config.yaml
init: "uniform"
warmup_steps: 200
decay_shape: "linear"
Each number is 128 + 32 x the weight over its row's rms, rounded and kept within 0 to 255. Layers, rows and columns count from 0. The size above them is the row's rms in percent of the matrix's.

# layer 5 MLP down (transposed), 704x256, rms 0.172, rows 666-683, columns 0-127
size [101 101  97  98  99 104  94 101  99  93 102  96 104  91 102  94 101 105]
[[154 117 152 200  81 139 140 149 119 155 114 102  98 115 158 112 139 136 130 101 103 128 100 100 109 132 117 103 144  93 110 169  70 172 127  76 152 130  92 104 123 116  86 136  98 161 123 159 105 136  88 115 173 114 213 110 160 112  56 130 138 215 138 130  99  96 109  85 147 138 107  80 151 149  43 147 140 119 114 136 123 145 111 178 136 112 177 136 150 119 130 128  99 111 107  96 129 118 114 134  90  59 100  97 141 113 118 121 215 158 141 119 196 184 136 176 165 113 138 108 134  96 147  64 179 100 102 161]
 [121 111 139 164 169  98 176 193 102 123 142 130 122 167 156 156 160 101 161  92 153 129 132 193 127 117 124 200  84 146 106 122  86 134 162 131 148  63 158 122  77 114  63 130 127 170  82 114  97 146 118  48 168 111 178 143 117 123 111 147  60 181 148 108 170 109 167  73 154 140  65  90 180 157 122 123 116 123  89 158 184 145 122 152 126 143  87 149 212 153 115 103 147 146 186  89  90 141 162 126 107  88  92 160 135  98 191 128 178 144 175 162 187 145 108 140 164 133 118  92  98 138  83 153 114 135 155 124]
 [133 157 191 156 130 121 126  90 160 206 102  97 211 125 118 148 133 112 107 189 185  99 120 143 132  70  86 116 118  91  97 129  62  92  96 145 144 130 129  70 133 176 162 116 170  91  54 132 153 143 101 104 175 142  54 139 132 112 110 107 103 105 138 100  89 153  56 126  90 104 127  75 123 153 147 121 160 162  94 135  95 119 109 144  88  87 161 157 151 163 137 124  74 100 150 112 100 110 152 137 157  99 116 125 180 142 100 145 129 138 157 166 114  95 120  91 172 105 181 117 126 162 144 138 103 106 116 164]
 [124 205  99 114 143 216 109 114 153 190 158 117  77  69 106 143 108 112 109 138 114 146 126 133 129 151 165 119 159 124 126 113 150 121  61 133 134  59 107  69  80 146 135 117 119 165 148 136 192 185  91 161 117 122  91  27 151 188 139 115 158 157 120 121 119 120 128 181 120 130 112 106 112 124  99 180  89 168  87 102  75 152 120 104 144 129  95 134  65 128 106  99  91  93 131 137 161 155 137 157 130 142 174  85 143 129 110 154 123 150 100 113  90 143 144  64 134 131 163 131 138 143 120 133 133 120 170 209]
 [101 138  86  53 178 127 150 176 103 149 112 134 126 146 129 118 102 145 119 112 170 147 100  76 203 134 165 157 118 164 112 143 108 121  97 185  87  64 159 122  89 113  68 106 194 113 122 196 170 184  83 129 146 159 124 102 109 145 133 150 141 150  96 156 140 141 117 130  90 126 123 156 101 111 143 121 140  78  71 172 143 117 153 113 152 118 117 155 169 118 168 102 103  62 156 129 123 159 157  44  60 100  61 159 164 165 176 136  97 123 107 134 100 101 133  74 102 146 109 118 125 140 112 120 112 147 142 168]
 [141 100 107 132  88 114 148 153 123 139 152 130 141 188  96 192 116 142  90 137 145 129 159 165  70 130 138 127 153 176  91 125  78 100 126 146 109  84 121  85 100 143 118 146  61  95 156 113 133 130 137 172 131 109 105 171 157 126 249  69 120  47 119 123 103 143 185 150 154 166 154 101 146 156 121  62 132 134 125 112  92 180 151 151 102 132 100 152 141  84 183 152 131 131 142 141 135 119 123 120 155 156 163 124 143 122  93 113 172 140 137 110  86 117 105  90  49 140 142 149 122 147  65  88 197 171 112 111]
 [107 123 130 138  58 162 133 125 181  74 186  73 153 150  71 137 151 161 174 137 144 140 132  81 141 112 159 117 102  88 134 114 157  97 113 135 178  38 130 102  47 143 103 143 107 173 148 126 129 181 118 100 139 122  73  66 180 138 203 109 129 187  82 118 158 173  95 111 144 157 105 152 169 101 109  87 128 180 101 137  98 150 128 115 165 106 135 122 110 113  82 179  99 105  89 169 159 130  80 139 126 162 164 156 134  88 120 120 133 156  78 105  92  78 119 107 124 172  53  57 119 168 124 219 106 145 202 136]
 [160 199 174  70 207 147 120 113 176 133 147 100 146 133 155  72 109 143  92 157  71 160 121 114  94 103 150 120 105 134 127  96  91 114 136 137  89  94  69 141 149 150 106 132 145 157 122 140 114 107 136 140 155 144  48 117 157 134 184 115 141 240  81 179  86  92 151 116 111 146 100 158 126 177 164 169 130 124  78 152 116  43 172 100 147 129 136 136  76 143 149 129 135  99  72 149 134 120 177 133 180 124 121  82  82 118 132 156 137 164  95 109 130 127 159 167 127 138 124 143 178 193 132  86 150 165 122 100]
 [123 100 146 126 129 143 115 168 155  56 138  93 168 150 182 170 119  60 102 169 162 126 157 136 102 114 116 134 117  84 111 120 129 137  78 114 129 100 144 156  95 115 121  76  82 189  83 202 159  66 114 103  97 124  98 109 127  82 119 128 173 139  94  68  93 114  96 135  98 127  69 146 136 141 117 111 144 114 159 134 156 179 138 139 130 117 122  56 103 103  83 101 140  76  93 145 100 116 138 174 121 165 125 189 144 191 127 116  88 134  92 146 128 154 128 154 154 120 174 214 121 132 156 129 126 106 148 124]
 [ 67 115 144 108 100 159 184 118 130 119 108 166 129 122  90 134  84  85  58 102 138 123 165 111 138 105 124 136 115  86 102 158 139  87  85 142 123 159  72 113 105 120 133 116 196 106 136 117 116  80 109 138  87  79 103 134 132 120  91  83 132 171 111  67 133 168 202  93  87 193  89 108 174 136 122 109 131 159 104 157 101 112  94 111  89 137 136 113 116 166 123 171  72  94  78 143 102 107 147 127  96 140  88 144 140 166  95 139 132  97 100 136 147 130  64  51 155 124 109 146 194 129 174 105 104 147 148 103]
 [159  62 127 142 133  98 100 131 137 188  74 130 133 112 157 104 153 164 149 144 142  84 120 143 123 204 103 107  87 136  25 179 104 211 140  88 113 154 128 173 177 132 109 126 131 127 104  64 171 160 203 152 184 150 136 107 139 157 108  90  96 103 145 133 137 109 167 138 130  93 161  46 158 138 157 125 107 117 146  92 163 147 155 105  97 104 142 177 102 117 149 145 106 105  83  84 103  95 163 155 168  91 120 114 144 145 161 142 130  78 142 140 114 173 110 130 105 117 157 126 173 145  72 104 146 127 138 128]
 [ 92 121 194 151 140 176 147 142 134  93 130 128 136 139 122 183  99  77 164 190 138 130 132 101 142  56  94  61  30  85 146 151 139 138 108 124 184 103 140 155 147 128 167 181 141 117 123 171 150 101  64 121 167 158 162 127 108 183 162 103 153  69  97  76  90 135 152 177 145 144 111 162 167  90 128 192 152 110 108 164 136 132  99 137 100  65 109 158 160 122 101 151  38 173  73 144 169 162 164 218 116 157 113 138 153 113 124 145 152 145 138 155 132  86 124 111 129  82  78 127 118 118 174 170 144 214 120 122]
 [150 108 106 236 110 129  68  95 165 130 135  89 124 112 131 124 126 144 161 136 117 138 146 164 153 115 170 186 164 125 106 136 111 123 207 131  94  63 129 107 124 116 133 130 206 162 162 126 168 117 113 169 160 177 161 126 148 116 109 123 142 112 106  92  54 132 122 170  81 177 141  98  93  91 132 136  89 141 175 108 135 144  78 198 114 141 160 159 127  79 163 141 210 126  98 146  99  92  92 138 140 123 145 129 160  88 162 138 132 188  96 120 141 105 115 114 146 119 113 126 116 146 180 106 158 158  95 123]
 [140 152 105 179  93 170 159  91  93 144 106 128  63 149 120 156 114 133 145 119 117 143 124 138 139 164 144  76 155 109 145 182 131 162 120 111 165 100 116 147 134  85 189 134 156 179 138  82 112 108 170  77  89  84 102  94 103 166 118 100 111  62  93 182 124  73 103 105 138 147 121 124 158 132 147 159 106 143 108 125 118 131 122 159 145  81 114 175 103 114  95 162 203  86 186 193 137  59 119 113 154 130  93 120 163  91 140 104 138 132  70 150 110 191 166 156 104 176 116 151 141 144 108 112 115  60 136 187]
 [125  40 158 147 134  92 102 124 120 120 156 115 111 131 108 144 159  87 106 101 114  99  86 191  41 147 172 187  50 133 166 169 142  92 160  94  75 192 154 158  93 127 149 132 110  83 114 111 134  99  93 129 110  82 133 116 127 153 140 162 161 111 192  92 155 143 126 161 165 125 127 132 178 145 167 104 106 110 107 136 154 119 161  91 113 116 144 136 141 158 191 177 107 165 117 157 152  97 137 175 135 185 126 115  55  78 128 139  83 102 171  97  86 146 115 135 119  91 146 100 197 136 125 195 143 131 150 120]
 [118 166 143 179 153 127 126 134 177 141 101 100  99 128 164 179 174 119 154 114  72 172  75 120 111 102 149 146 132 159 107 123 127 130 131 168 153 136  99 129  73 136 172 147 122 132 193 184 138 160  99 160 120 123 122 158 108 194 203 140 131 104 173 135 133 125 104  97 152 120  91 128 143 110 167 116 130  84 141 138 199 104 158 154 118 132 201 129 103 103 153 152 149 102  82 122 190 181 148 145 143 132  86 159 124 117  88 175 165 150 156 120  67 126 112 129 134 138  98  86 141 117  59 114 136  68 111 155]
 [117 195 140 160 202 129 134 121  85 100 173 142 139 124 129 133  74 195 152 151  93 141 153  93 162 169 152 147 129 121 105 135 182 100 101 184  69 143 135 150 155 144 149  78 102 141 126 107 147 141 109 114 114 121 103 193 196 168 154 183 116 125 186 172 184 125 155 142 160 194 113 116  85 155 134  65 117 170 147 146 138 109 117 130 151 130 149 122 103 133  66 124  85 132 178 177 165  65  83 137 121 154  81 165  89 178 115  99 164 133 121 140 159  88 160 146 128 149  84  89 121  78 168 108 150  67 137 137]
 [108 122 118 118 140 103 138 122 104 139 139  59 116 116 142 129 162 136 104 117 149 140 130 116 119  85 133 168 100 155  98 133 110 139  77 123 176 160 189 116 209 133 161  82  92 117 102 115  83 155 182 145 142  99 129 162 117 141 137 135 200  95 161  88 195 187 139  69 114  95 220 151 122 169  67 132 147  79 128 137 127 206  90 124 126 119  69  75 136 146 115 106 116 109 160 176  59 146  62 106 117  83 101  99 101 155 143  99 116 134 130 143 101 124  95 112  60 156 134  99 151 153 157 160 147  84  91 163]]
# layer 5 MLP gate, 704x256, rms 0.187, rows 667-684, columns 0-127
size [106  86 100  99 109  94 102  97  89  97 101 107 108 100  95 100  99  98]
[[106 179 104 160  98  84 163  96 129 127 145 146 121  57 182 131 128 121 127  91  82 163 135 140 144  91 185 198 121 114 179  62 128 136 103 139  78 192 123 165 117 121  75 103 160 106  93 140 181 137 148  98 110  83  66 114 100 156 141 143 125 212  71 179 158 116 137 171 147  99 167 132 119 101 174 101 107  74 150  66 118 138 152 104 115 118 119 136 155 117  39  50 121  74  96 197 123 159  65 147 121 112 162 114  81 127  92 173  86  84 137 159 159 143 128 113  97 125 169 199  83  90 100 139 143 159 140 117]
 [153 166 117 134 101 101 144 107 113 153 102 113 177 142 106 109  81 126 149 148 147 104 134 165 117 107  96 115  86 116  81 145  85 110 176  84  91 120 122  73 173 101 146 110 130 112 213 165  91 107  85  84 175 104 102 126  99 118 150 201  83  94  94 117 122 163 160 122 103 113 133 117  85  89  85 197  82 160 110 109 145 151 161  68 117 158 172 113 142 125 115 120 118 106 168 132  62 102  68 173 151  92 157  60 142  98 138 117  77 154 138 121  86 141 145 157 171 117 114 119 167 131 111 160  93 183 138 102]
 [ 88 134 127 106 129 120 193  96 112  84 141 143 129  90 128 100 122 185 156  83 140 109 142 117  75 159 133 124 130 158 139 114 136 107 173 117  80 121 136 117 133 137 122 117 119 116 149 182 121 144 143  93 169  60 167  38 129  65 159 127  83 134  94 114 106 108 132 128 230 181 141 138 174 129 124 154 102 140  91  81 124 145 124  84  93 127 128 137 110 144 153 120 146 156 113 107 177 119 150  99 134 137 124 158 162 215  72 125  87 179  89 155 172 107  89 147 110 130 158 154 169  84 195  68 141 164 130  53]
 [118  90 205  99 135 134 118  80 130 189 141 117 136 104 103 116 146  96 154 118 150  86 174 127 173 165 166 116 107 207 118 168  92  62 111 100  91  51 140 171  93  98 123 112 128 182 116  89 137 155 104 164 106 164 153 173 124  82 127  96 151 132 150  78 148 114 119 135  93 151 104 169 139 120 113 117 143 129  88 156 126  84 174 142 111 141 176 125 100 141 108 141 180 115 112 132 126 169 116 149  67 138 130  88  94 184 147 103 129 121  75 154 159 112 196  82 145 151  59 155  85 132 102  83 106  87 145 170]
 [132 140 112 124  74  80 138 143  62 159 155  88 110 153 105 154  39 128  98 152 214 171 120 114 112 123 125 125 168 146 117  86 103  99 158  95 103 142 133 147 125  53 100 112  97 107 167 107 125 114 152 108 193 138 101 177 127 146 101 147 154 113 101  90  73 153 134 143 181 187 166 125 186 137 175 149 123 119 165 143  84 101 102 157 173 111 168 119 149  90 116 135 167 148 132 112 146 125  45 175 155  91 185 165 143 127 110 114  99 157 102  94 164 137 130 139 136 112 166 132 121 140  89 141  91 155 138 177]
 [ 97  99 134 159  96  92 153 111 150 117 132 129 102 114 134 137 140 116 105 120 111  72 176 128 133 159 133 136 145  83  76 144  94  87 128 121 125  99 135 112 116 147 145  54  48 120 153 135 188 119 129 185 188 162 151 124 109 142 158 129  61 117 137 154 145 150 131 169 114 140 159 179 137 130 124 128 195 146 122 131 108  90 120 124 124 128  90  92 170 119  98 154 113 134 107 118 130 163 103 161 137 175 137 163 164 120  57 191 143 147 143 174 101 191 103  90 127  90  84  80 168 163  38  76 146 104 146 156]
 [164 192 102  94 136 136 163 132 119 145 110 109 128 136 145 105 107 156 123 147 117 158 158 105 113 136 151 157 157 185  91 103 108 103  81 107 137 206 108 226 212  88 117 154 163 137 136 154 117  81 124 157  98 155  94  73 209  78 141 115 167  91 102 141  57 103 123  72 100 182 111 119  79 159 149  87 171 154  63  90 194 105 181  93 155  80 122 107 114 133 102 167 188  54  84 109  90  82 134 147 148 111 169 142 124 137 121  78  98 130 151 113  86 190 141 126  73  58 116 191 158 104 152 132 111 170 163 105]
 [154 125 127 134  94 121  96  99  72 105 154 142 112 114 136 108 170 149 134 167 154 103  98 118 120 198  61 104 131 131 209 136 106 119 114 170 144 155 153 101  89 144 107  76 102 135 125 157 123 147 120 127  69 186 162 105 121 127 121 195 136  92 104 165 103 112 119 151 200 141 116 116 141 114 166 110 140 171 112 127 101 168  90 169 183 160 104 158 110  65 150  54  87 121 101 108  97 168 140 142 159 160 139 148 115 129 137 108 149 161 111 157  94 157 132 167 117 156 142 161 179 109 177 136  94 132 165 153]
 [126 110 152 156  70 137 151 120 114  92 106 127  89  37 138 101 117 147 130 128 122  83 133 148  71 145 106 134 121  80 132  87  89 102 163 152  88 102  68 118 176  50 124  95 108 153 135 191 127  92 133  95 107 185 159  57 122 143 123  93 107 141 128 143 149 116 138 119 130  70 131 140  38 114 135 120 147 202 103 145 119 130 132  70 147 137 155 102  98  98 194 185  95 120 148 102 127 131 142 138 145 115 105 155 137 149 139  77 110 149  54 150 121 124 164 159 143 127  80 155 110 108 118 139 131 118 136 140]
 [144 127 191 106 118 115 142 172 143 143 142 129 123 159 175 134 121 102  91 216 125 170 144 124 122  99 157 111 132 152 123 108 196 149 124 116 121 151 110 164 108  66 125 138 140 172  84 183 107 194 151 113 109 171  73  98 129 122  86 164 209 164 108  93  96 116 120  89 100 152 154 159 136 130 110 100 130 169 147 108 102 145  86  79 173 178  99 107 121 168 107 134  46 179 121 111 118 171 123 135 130 163 142 165 199 133 126 173 124 123 134 133 154  84 115 128 147 116 123 167 176 119 168 109 101 152  57  99]
 [151 140 145 103 113 101 120  93 161 103 138 166 120  50 164 139 214 103 169 119 129  67 107 143  96  98  76 141 125  89 119 187 160 156 131 172 118 133 180 195 135 116  60 135 114 103 142  78 132 117 120  63 146 139  96  71  81 116  58 100 154 120 117  77 106 149 110 160 104  95 121 159 105 120 103 169 136  94 165  97 142 165  93 141 139 181 103  56 167  81 105 155 109 136 112 115 203 129 117 175 133 122  95 150 121 118 139 131 108 136 166  91 117 133 138 144 135 111 139 152  66 146 117  94 145 151 192 187]
 [159 122 175 124 109 107 126 128 118 102 125 111  88  76  53  74  97 118 204 112 134 115 160 166 151 190  93  96 184 138 221 116 126  72 107  76 158  87 138 107  61 164 137 136 128 132 103 167  84 137  83 106 101 140 144  98 101  59 105 132 131 140 100 130 121  97 103 127 110 121 186 136 111 176 155  85 166  98 100 103  97 131 172 131 144 135 150 186 182 149  99 112 115 125 102 147 145 118 187 150 177 137 117 118 169 110  71 118 160  84 155 154 122 130 117 112 114  57 139 168  87  87 133 142 123  82  97  84]
 [ 58 179 114  68  74 120 125 129 126 108 111 170 148  81 167 187 131 137 109 129 190 118 153  93  71 115 148 119 119 134  93 109 115 150 103 146  98 145 136 132  77 124 171 140 135 142  98 119 151 155 122 157 120 104 162 145 145 145  55 171 158 157 126  93 142 123 118 108 120 116 171 141 138  78 105 159 147 118 107 108 141  94 129  98 116 107 157  92 133 160 117 141 150 139 151 154 178  60 143 146 178 151  73 127 146 130  82 152 197 131  89 111 131 115 140 149 113 138  59 117  96 155 119  96  93  88 129 183]
 [117 126 109 111 139 163 152 115 207 136 137 127 116 135 119 161 105 143 161 122 125 173 109 128 139  49 100 113 205  92 130  78 149 116 111 167  94 115  96 166 163  95 124 141 146 106  92 167 110 103 137 129  96 156  71 101 127 159 105 120  53 121 154 138 181 154 198 181  88 126 125 143 141 135 100  97 116 162 187 164  88 134  91 130  88 158  89 144 103 149 135 136 106  90 172 163  90 122 109 131 134 111 151 175 167 144 107 113 175 135 132 152 171 122 127 159 112 109 150 150 122 146 141 130  55  48  90 101]
 [101 142 100 143 131 121 173 145  82 141  89  89 144 101 118 153 171 149 159 138 125 119 122 174 132 133 135 107  64 130 175 144 111 140 140 161 145 149 101 186  45 136 160 129 161 141 161 154 114 126  54 202 189 112 137 123 125 134 148  87 125  90 107 132 185 139 172 138 115 114  62 185 159 172 184 125  91  99 123 138 136  94 134  95  70 103 108  61 169  97 164 125 135 127 159 128  82 130 152  86 149 100 149  89  75 125 119 156 120 175 161 134 128 148 127 121 149  63 122 114 160 176 151 116 182 106 100 156]
 [140 143  87 107 121  84 143  74 120 116 106 105  94 114 142 110 141 147 121 165 126 132 116 144  80 121 187  75 134 145  71 125  91 143 122 141  80 168 108 154  89 118 102 103 186 153 134 106 108 153 147 169 164  63 120 154 158  99 154 132  50 118  97 122  93 102  74 156  67 174  71 186 135  87  43 148 165  82 120 112 127 120 102 181 135 139 145  99 104 123 105 133  95 108 148 117 139 146 194  56  70 128  81 130 145 134 132 138 130 145 119  98  78 150  69 111  97  92 203 107 165 152 148 164 104  99 127 102]
 [193 142 106 138 104 143  99 109 141  50  83  80 158 119 106 154 112 156 141 149 137 125 113 108  74  99  92  80 113 122  98  91 152 211 113  78  71 122  43 127 106 107 130 146 110 152 142 138 118 145 118  93 115  98 123 115 129 134 206  83 129  99 145 134  95 117 102 184 125  83 108 153 129 131  87 111 155 116 155 138 117  44 155 152 124 116 117 174 106 118 116 159 121 150 152 115  85 126 126 137 127 141 107  94 120 137 166 182 139 169 118 103 155 174  81 120 114 159 161 191 123 134 152 121 149 119  61  64]
 [151 136 157 170 107 175  87 116 101  42 111  71 126 171  99 109 162  80 138 156 148  89 115 125  97 131 103 136 126 180 127 154 147  91 137 179 152 145 132 129 119 149  85 132 177 122 182  82 125 116 112  57  59 129 114  94 210 169 135 128 102 101 116  67 122  91 155 110 154 193 100 170 111 127 128 142 137 136 133 152 146 109 159 123  96 170 166 146 117 186 161 156 194 146 125  75 134  94 241 130 100  82 136 155 108 121 158 130  71 104 121 150 117  92 146  84  78 144 129 152  82 110  80 117 147 122 128 104]]
# layer 5 MLP up, 704x256, rms 0.187, rows 667-684, columns 0-127
size [ 98  92  97 100 107  93  99  92  95  98 100 102 110 100  92 100 104 101]
[[121 118 158  92 189 148 136  93 123 125  95 141  90  82 183 141 114 101 124  74 157 108 164 114 119 103  70  98 100 120 134 142 130 173 145 189 113 138 156 118 135  79 154 158 126 124 107 144  97 139 166 110 166 139  87  95 129 115  98 122 167 170  60 117 102 149 150 111 120  76 112 146 169 170 123 134 150  93 129 104 154 119  69 101 165 117 181  90 160  93  54  93 127 108 136  98  91 118 122 144 109 144 113 109 177 129 141 151 123 135  66 139 166 141  76 124 193 115 173 200 123  65 130  85 175  96 151 164]
 [109 184 138 146  95  70 134 114 113 195  91  78 141 141 165 114  56 123  87 177 149  86  93 164 135 117 140 144  70 120  98 134  71  68 158 140 114 160 155 138 141  80 120 127 181  93 146 142 130 130  96 140 122  74 144  83 156 159  81 134 138  73 156 152  86 144 102 166  64 129 120 136 104 115 159 157 151 140  76 133 161 185 119 150 146  87 110 201 220 153 144 153 147 147  92 128 111 136 149 159 100 104 175  97 131 134 156 143 117 106 164 125  78 175 165 154 176 121 161 110 121  54 151 121 143 215  99 111]
 [158 132 100  80 150 118 112 187 146 141 114 148 119 150 134 147 126 116 125 141 173 153  98  97 133 168 147 128 149 143  86 145 110 104 128 101 145 162 134 149  77 120 131 120 159 157 135 100 170 191 144 238 173  82 101 117 113 149  77 119  83 135 100 133 120  88 122 164 133 128 106 161 148 103 134  79 128 108  94 119 111 127 141 116 156 162 129  82 154 155 165  82 108 123 142 160  33 148 130 126 161 115 125 201 148  70 177 170  96 111 124 113 118 135 142 110 170  91 177  66 166  93 171 172 102 113 160 224]
 [100 131 130 112 145 121 114 133 174 126 181 114 137 144 105 142 131 126 103 159  75 103 131 136 167 190  81 142  92 114 150 149  66 126 143 166 144 107 160 158 127  93 150 111 154 116 163  84  88  81 100 140 175 149 124 163 112 127 171 158 191  75  86 132 153 165 126 112 114 136 118  74 107 128 154 139 103  72  99 139 163  80 205 119 130 143 139 134 131  71 120 153 142 125 112 132 115 169  98 140 129 181 146 125  93 157 139 120  81 172  79 133 163  39 144 145 155 149  75 177  64 101 146 168 191 151 155 162]
 [151 120  98  65 135 116  98  88 128  24 104 165 161 158 113 142 118  85  90 190 140 156  87  91 173 118  99 103 146 112 110 139 164 130  84 138 142 126 197 141  45 150 199 118 128 128 146 117  65 163  99 116 127 120 146 144 122 118 159 139 165 144 161 118  48 148 164 133 119 180  89 139 122 145 163 171 118 123 135  95 130 115 154 151 101  90 135 158  97  83 185 128 160 141 118 144 116 118  78 148 102 155 148 151 137 155 155 113  71 163 129 153  85 100 121 121 120 144 104 149 139 154 112 142 136 139 125 160]
 [119 228 152 117 129 105 141 112 163 147  64 131 110 175 195  96 151 120 125 107 121 180 121  60 165 131  96  92  75 172 183 139 183 218 105 135 162 107 132 212 106 107  98 168 141 116 171 159 108 134 108  80  41 113 111 152 148 144 136  80 108 140 119 150 112 126 135  93 134 121 129  54 129 173 107 133  99 167 127 145  54 162 106 136 103 108 100 163 124 138 203 113 143 146 103 163 200 139 165 114  88 131 148 135 122 157 181  73 114  95 145  92 163  35 124 179 144 127 180 147 120 137 188 152 139  96 157 104]
 [154 235 182  97 123 123 143 143 180 123  90 109 124 139 141 134 103 101 152  88 132 130  87 156  90 109 139 124  74  93 121 158  86 136 168 149 105 124 144 125 101 186 128  90 136 175 147 112 147 117 117 112 116 159  89 142 119 162 145 199 154 169 136 108 131  88 113 133  80 190  61 123 166 196 136 132 160 111 165 138 148 147 125  86 131  68 122 167 122 185 146  87 182 141 129 158 121 134 138 139 122 128 117 137 114 108 153 121 138  73  84 125 165 162 163  90 133 148 111  86  87 223 101 127 112  96 162 145]
 [133 130 138 149 151  88 137 155 185 148  94 128 133 105 179 199 161 108 169 152 138 150 111 129 134 134 129 144 167  81 117 140  84 116  76 152 136 123 112  91  97 197 107 155  78  96 165 174 140 134 137 109 115 110  99  64 112  93  80 117 205 157  78 214 114 100 106 131 128 150 103 136 129  78 109 103 122 119 163 122 105 110 199 208 118 113 152 125 111 101  87 151 143  72 120 140 102   3 114 170  87 142 141 123 196 169 105 108 143 137  82 120 115 153 210 188 114 141 100 170 154 143 147 126  83 112 121 111]
 [146 106  34 120  90  78 109 105 146 114 108 115 105  84 171 187 117 171 139 122 123  92  89 130 144 117 117 130 192 160 105  80 166 106 113 242 121 125 165 154 127 112 139 116 118 136  99 177 133 136 130 118 170 119 175 122 121 101 132 149  66 145 109 106 100 100  79 137 174 107 162 137 142 146 217 158 169 122  89 132 131 115 167 157 119 124 126 111  82 105 126 167 135 149 120 114  96 114 112  89 110 150 160 123 185  58 152  86 145 131 141 165 113 133 129 114 125 137 164 108 107 130 109 165 165 133 181 127]
 [ 88 167 189  83 140  75 110 123 203 108 109  96  93  94 115 138 123 136 170 159 130 112 118 103 121 174 171 188 137 149 119 149 156  89 216  74 129 134 110 146 112 116  82  86 166 168 146  90 119 124 159 169 118 149  55 128 111 107 150  98  61 100 158 140 196 120 136 157 166 151 138 108  95 133 142 118 151 150 109 130 112  95 112 183 142 114  84  96 114 155 154 150 164 118 118 166 127  88 170 116 117 153 141 165 128 121  65 184 120  94 151 168 157 143 152 114 127 152 121 140 158 119 198 104 122  72 137 171]
 [153 142 163 169 172 109 189  87 118 177 133 126 131  78 106 136 178 147  96 123  98 144 126 122  76  90 113  84 177 148 133 110  49 191 178 104 192 116 171 139 110 105  97 157 108 108 170  89 107  77  87 121 126 122 151 123 117 118 137 110 115 137 134 170 113 117 117 139 115 115 166 131 116 125  92 167 153 145 147 164 127 144 118  96 136 129 147 120 152  82  75 139 131 102  77 174 151 110  95 125 165 118 100  69  74  44 106 108  95 123 137 146 121 135 129  64 131 125 130 124 135 152 124 144  98 167 147 125]
 [152 121 152 193 153  98 165 199  93 142 157 176 123 140 165 147 159 204 141 135  93 108  95 152 160 122 171 143 163 104  67 145 128 119 131 129 118  87  83  85 138 158 104 176  77 121 129 135 182 188 148  86  99 174  64 154  94 113 173 147 114  95 118 119 141 144 125 126  83 137 136 133 172 147  83  86 115 104 151 157 125  85 138 156 109 140 142 187 168 131 135 158 122 101 166 141  77  90 134 182 104 135 135 152 113 100 141  92  89 100 123  92 171 149 155 130 128 135 148  96 174 103 106  88 122 107 165 130]
 [153  87 136  94  42 138 122 181 137  99 133 194 130 114 107 153 133  92 142 105 223  93 181 130 106 119 173 115 145 133  89  97  71 189 204 132 153 163  96 153  81 128 118 168 199 110 109  89 121  68 105 100 105 131  83 117 134 178  95 151 145 137 171 121 100 131 102 160 149  97 154 147  76 128 164 162 127 185 124  94 143  88 119 128  98 132 143 136  93 174 157  94 154 129 154 141 181 151 168 125 107  98 117  99 162 114 161 109 156 116  59 146 164  97 157 131  92 159 108 187 177 171 140 133 121  93 101 134]
 [140  91 125 131 109 102 150 159 121 145 164 125 204  85 167 100 184 132 156 103 139 108  95 132  83 209 163 138 123  71 158 153  67  78 108  45  89 123 136  69 104 159 119 129 108 151 112  96 164  93 150  94  74 158 143 126 133 174 107 147 149 105 130 108 102 156 106 108 155 103 111 109 135 136  71 190 113 125 150 183 122 169 121 104  93 190  94  76 129 133 180 177 136  73 103 173 116 121 108  84 154 165 117 209  95 117 129 155 180  97 157 136 151 146 163 174 114 102 116 124 128 121 182 168 118 148 101  68]
 [160 147 122 157 136 181 131 170  94  81 110  91 105 154 110 158  88 148  94 110  91  94 123 128 145 114 156  69 122 124 164 119 150 112 128  76 110  80 133  89 211 158  84 153 160 165  68 146 154  86 118  78 165  70 122 128  99 124 144 123  61 109 134 151  87  64 140 136  84 118 106 142  73  96 112 119 186  77 128  68 165 138 126 204 111 187  50 112  76 221  60 173 117  95  90 120 115 107 108 128 149  84 131 136 115 118 117 122 132  99 144 119  82 120 112 138 158 165 112 146  56 178 108 145 105 145 154 146]
 [143 158 131  77 101 146 100  98 107 113 161 168 152 114 108 148 123 147 106  93  91 123 158 172 121 101 116 146 137  58 119 191  89 110 141  95 109  43 136  84 130 159  89 127 157 139 149  91 136 169 144 122 153 114 155 159 152 168 142 105 133 109 117 151 136 138  84 152 125  78 100 169 122 109 128 104 117 123 152 149 107 121 100  93  94 182 144  80  73 141  75 125  85 127 125 128 151  98 181  30 148 172 136 143 129 165 160 147 131 111 171 191 149 161 112 170 131  99 102 142 117  49 176 164  59 103 123  90]
 [ 77 102 124  90 131 149 153 120 127 210 146 157 133 142 158 121 186 124 103 111 125 149 168 131 147 151  94 153 108 119 126 116  90 107 116 174 147  85 212 128 158 166 117 115 135 108 136  82 136 121  99 139 109 160 173 125 118 117  57 108 132 154  56 127 147 146 186  94  74 131 115 137 110 159 167 123  91  89 145 111  94 161  94 168 134 112 163  57  98 156  87  99 118  72 130 132 143 143 152  68  65 144 144 175 127  97 124 101 160 104 127 103 105 131 134 100  86 171 128 124 160 171 110 113 149 149 182 178]
 [154 149 138  96 159 182 164 120 160  80  97 144 135 126 137 127  99  81  94 153 165 133 112 157 131 132  31 107 124 159 145  75 139 133 157 149 113  81  92 130 125  71 159 133 199 144 131 165 167 105 152 135 126 107 110  79 102 125 161 138 161 137  92 121 114 140  78 159 125 158  87 110 123  88 124 128 101 159 141 208  79 159 136 125  84 109 156 136 124 134  84 163 120 176 154 152  80 131 124  96  86  90 129 152 184 148 176 114 175 140 133 120  79 141 151 132 177 175 159 120 188 110 112 116 157 147 124  73]]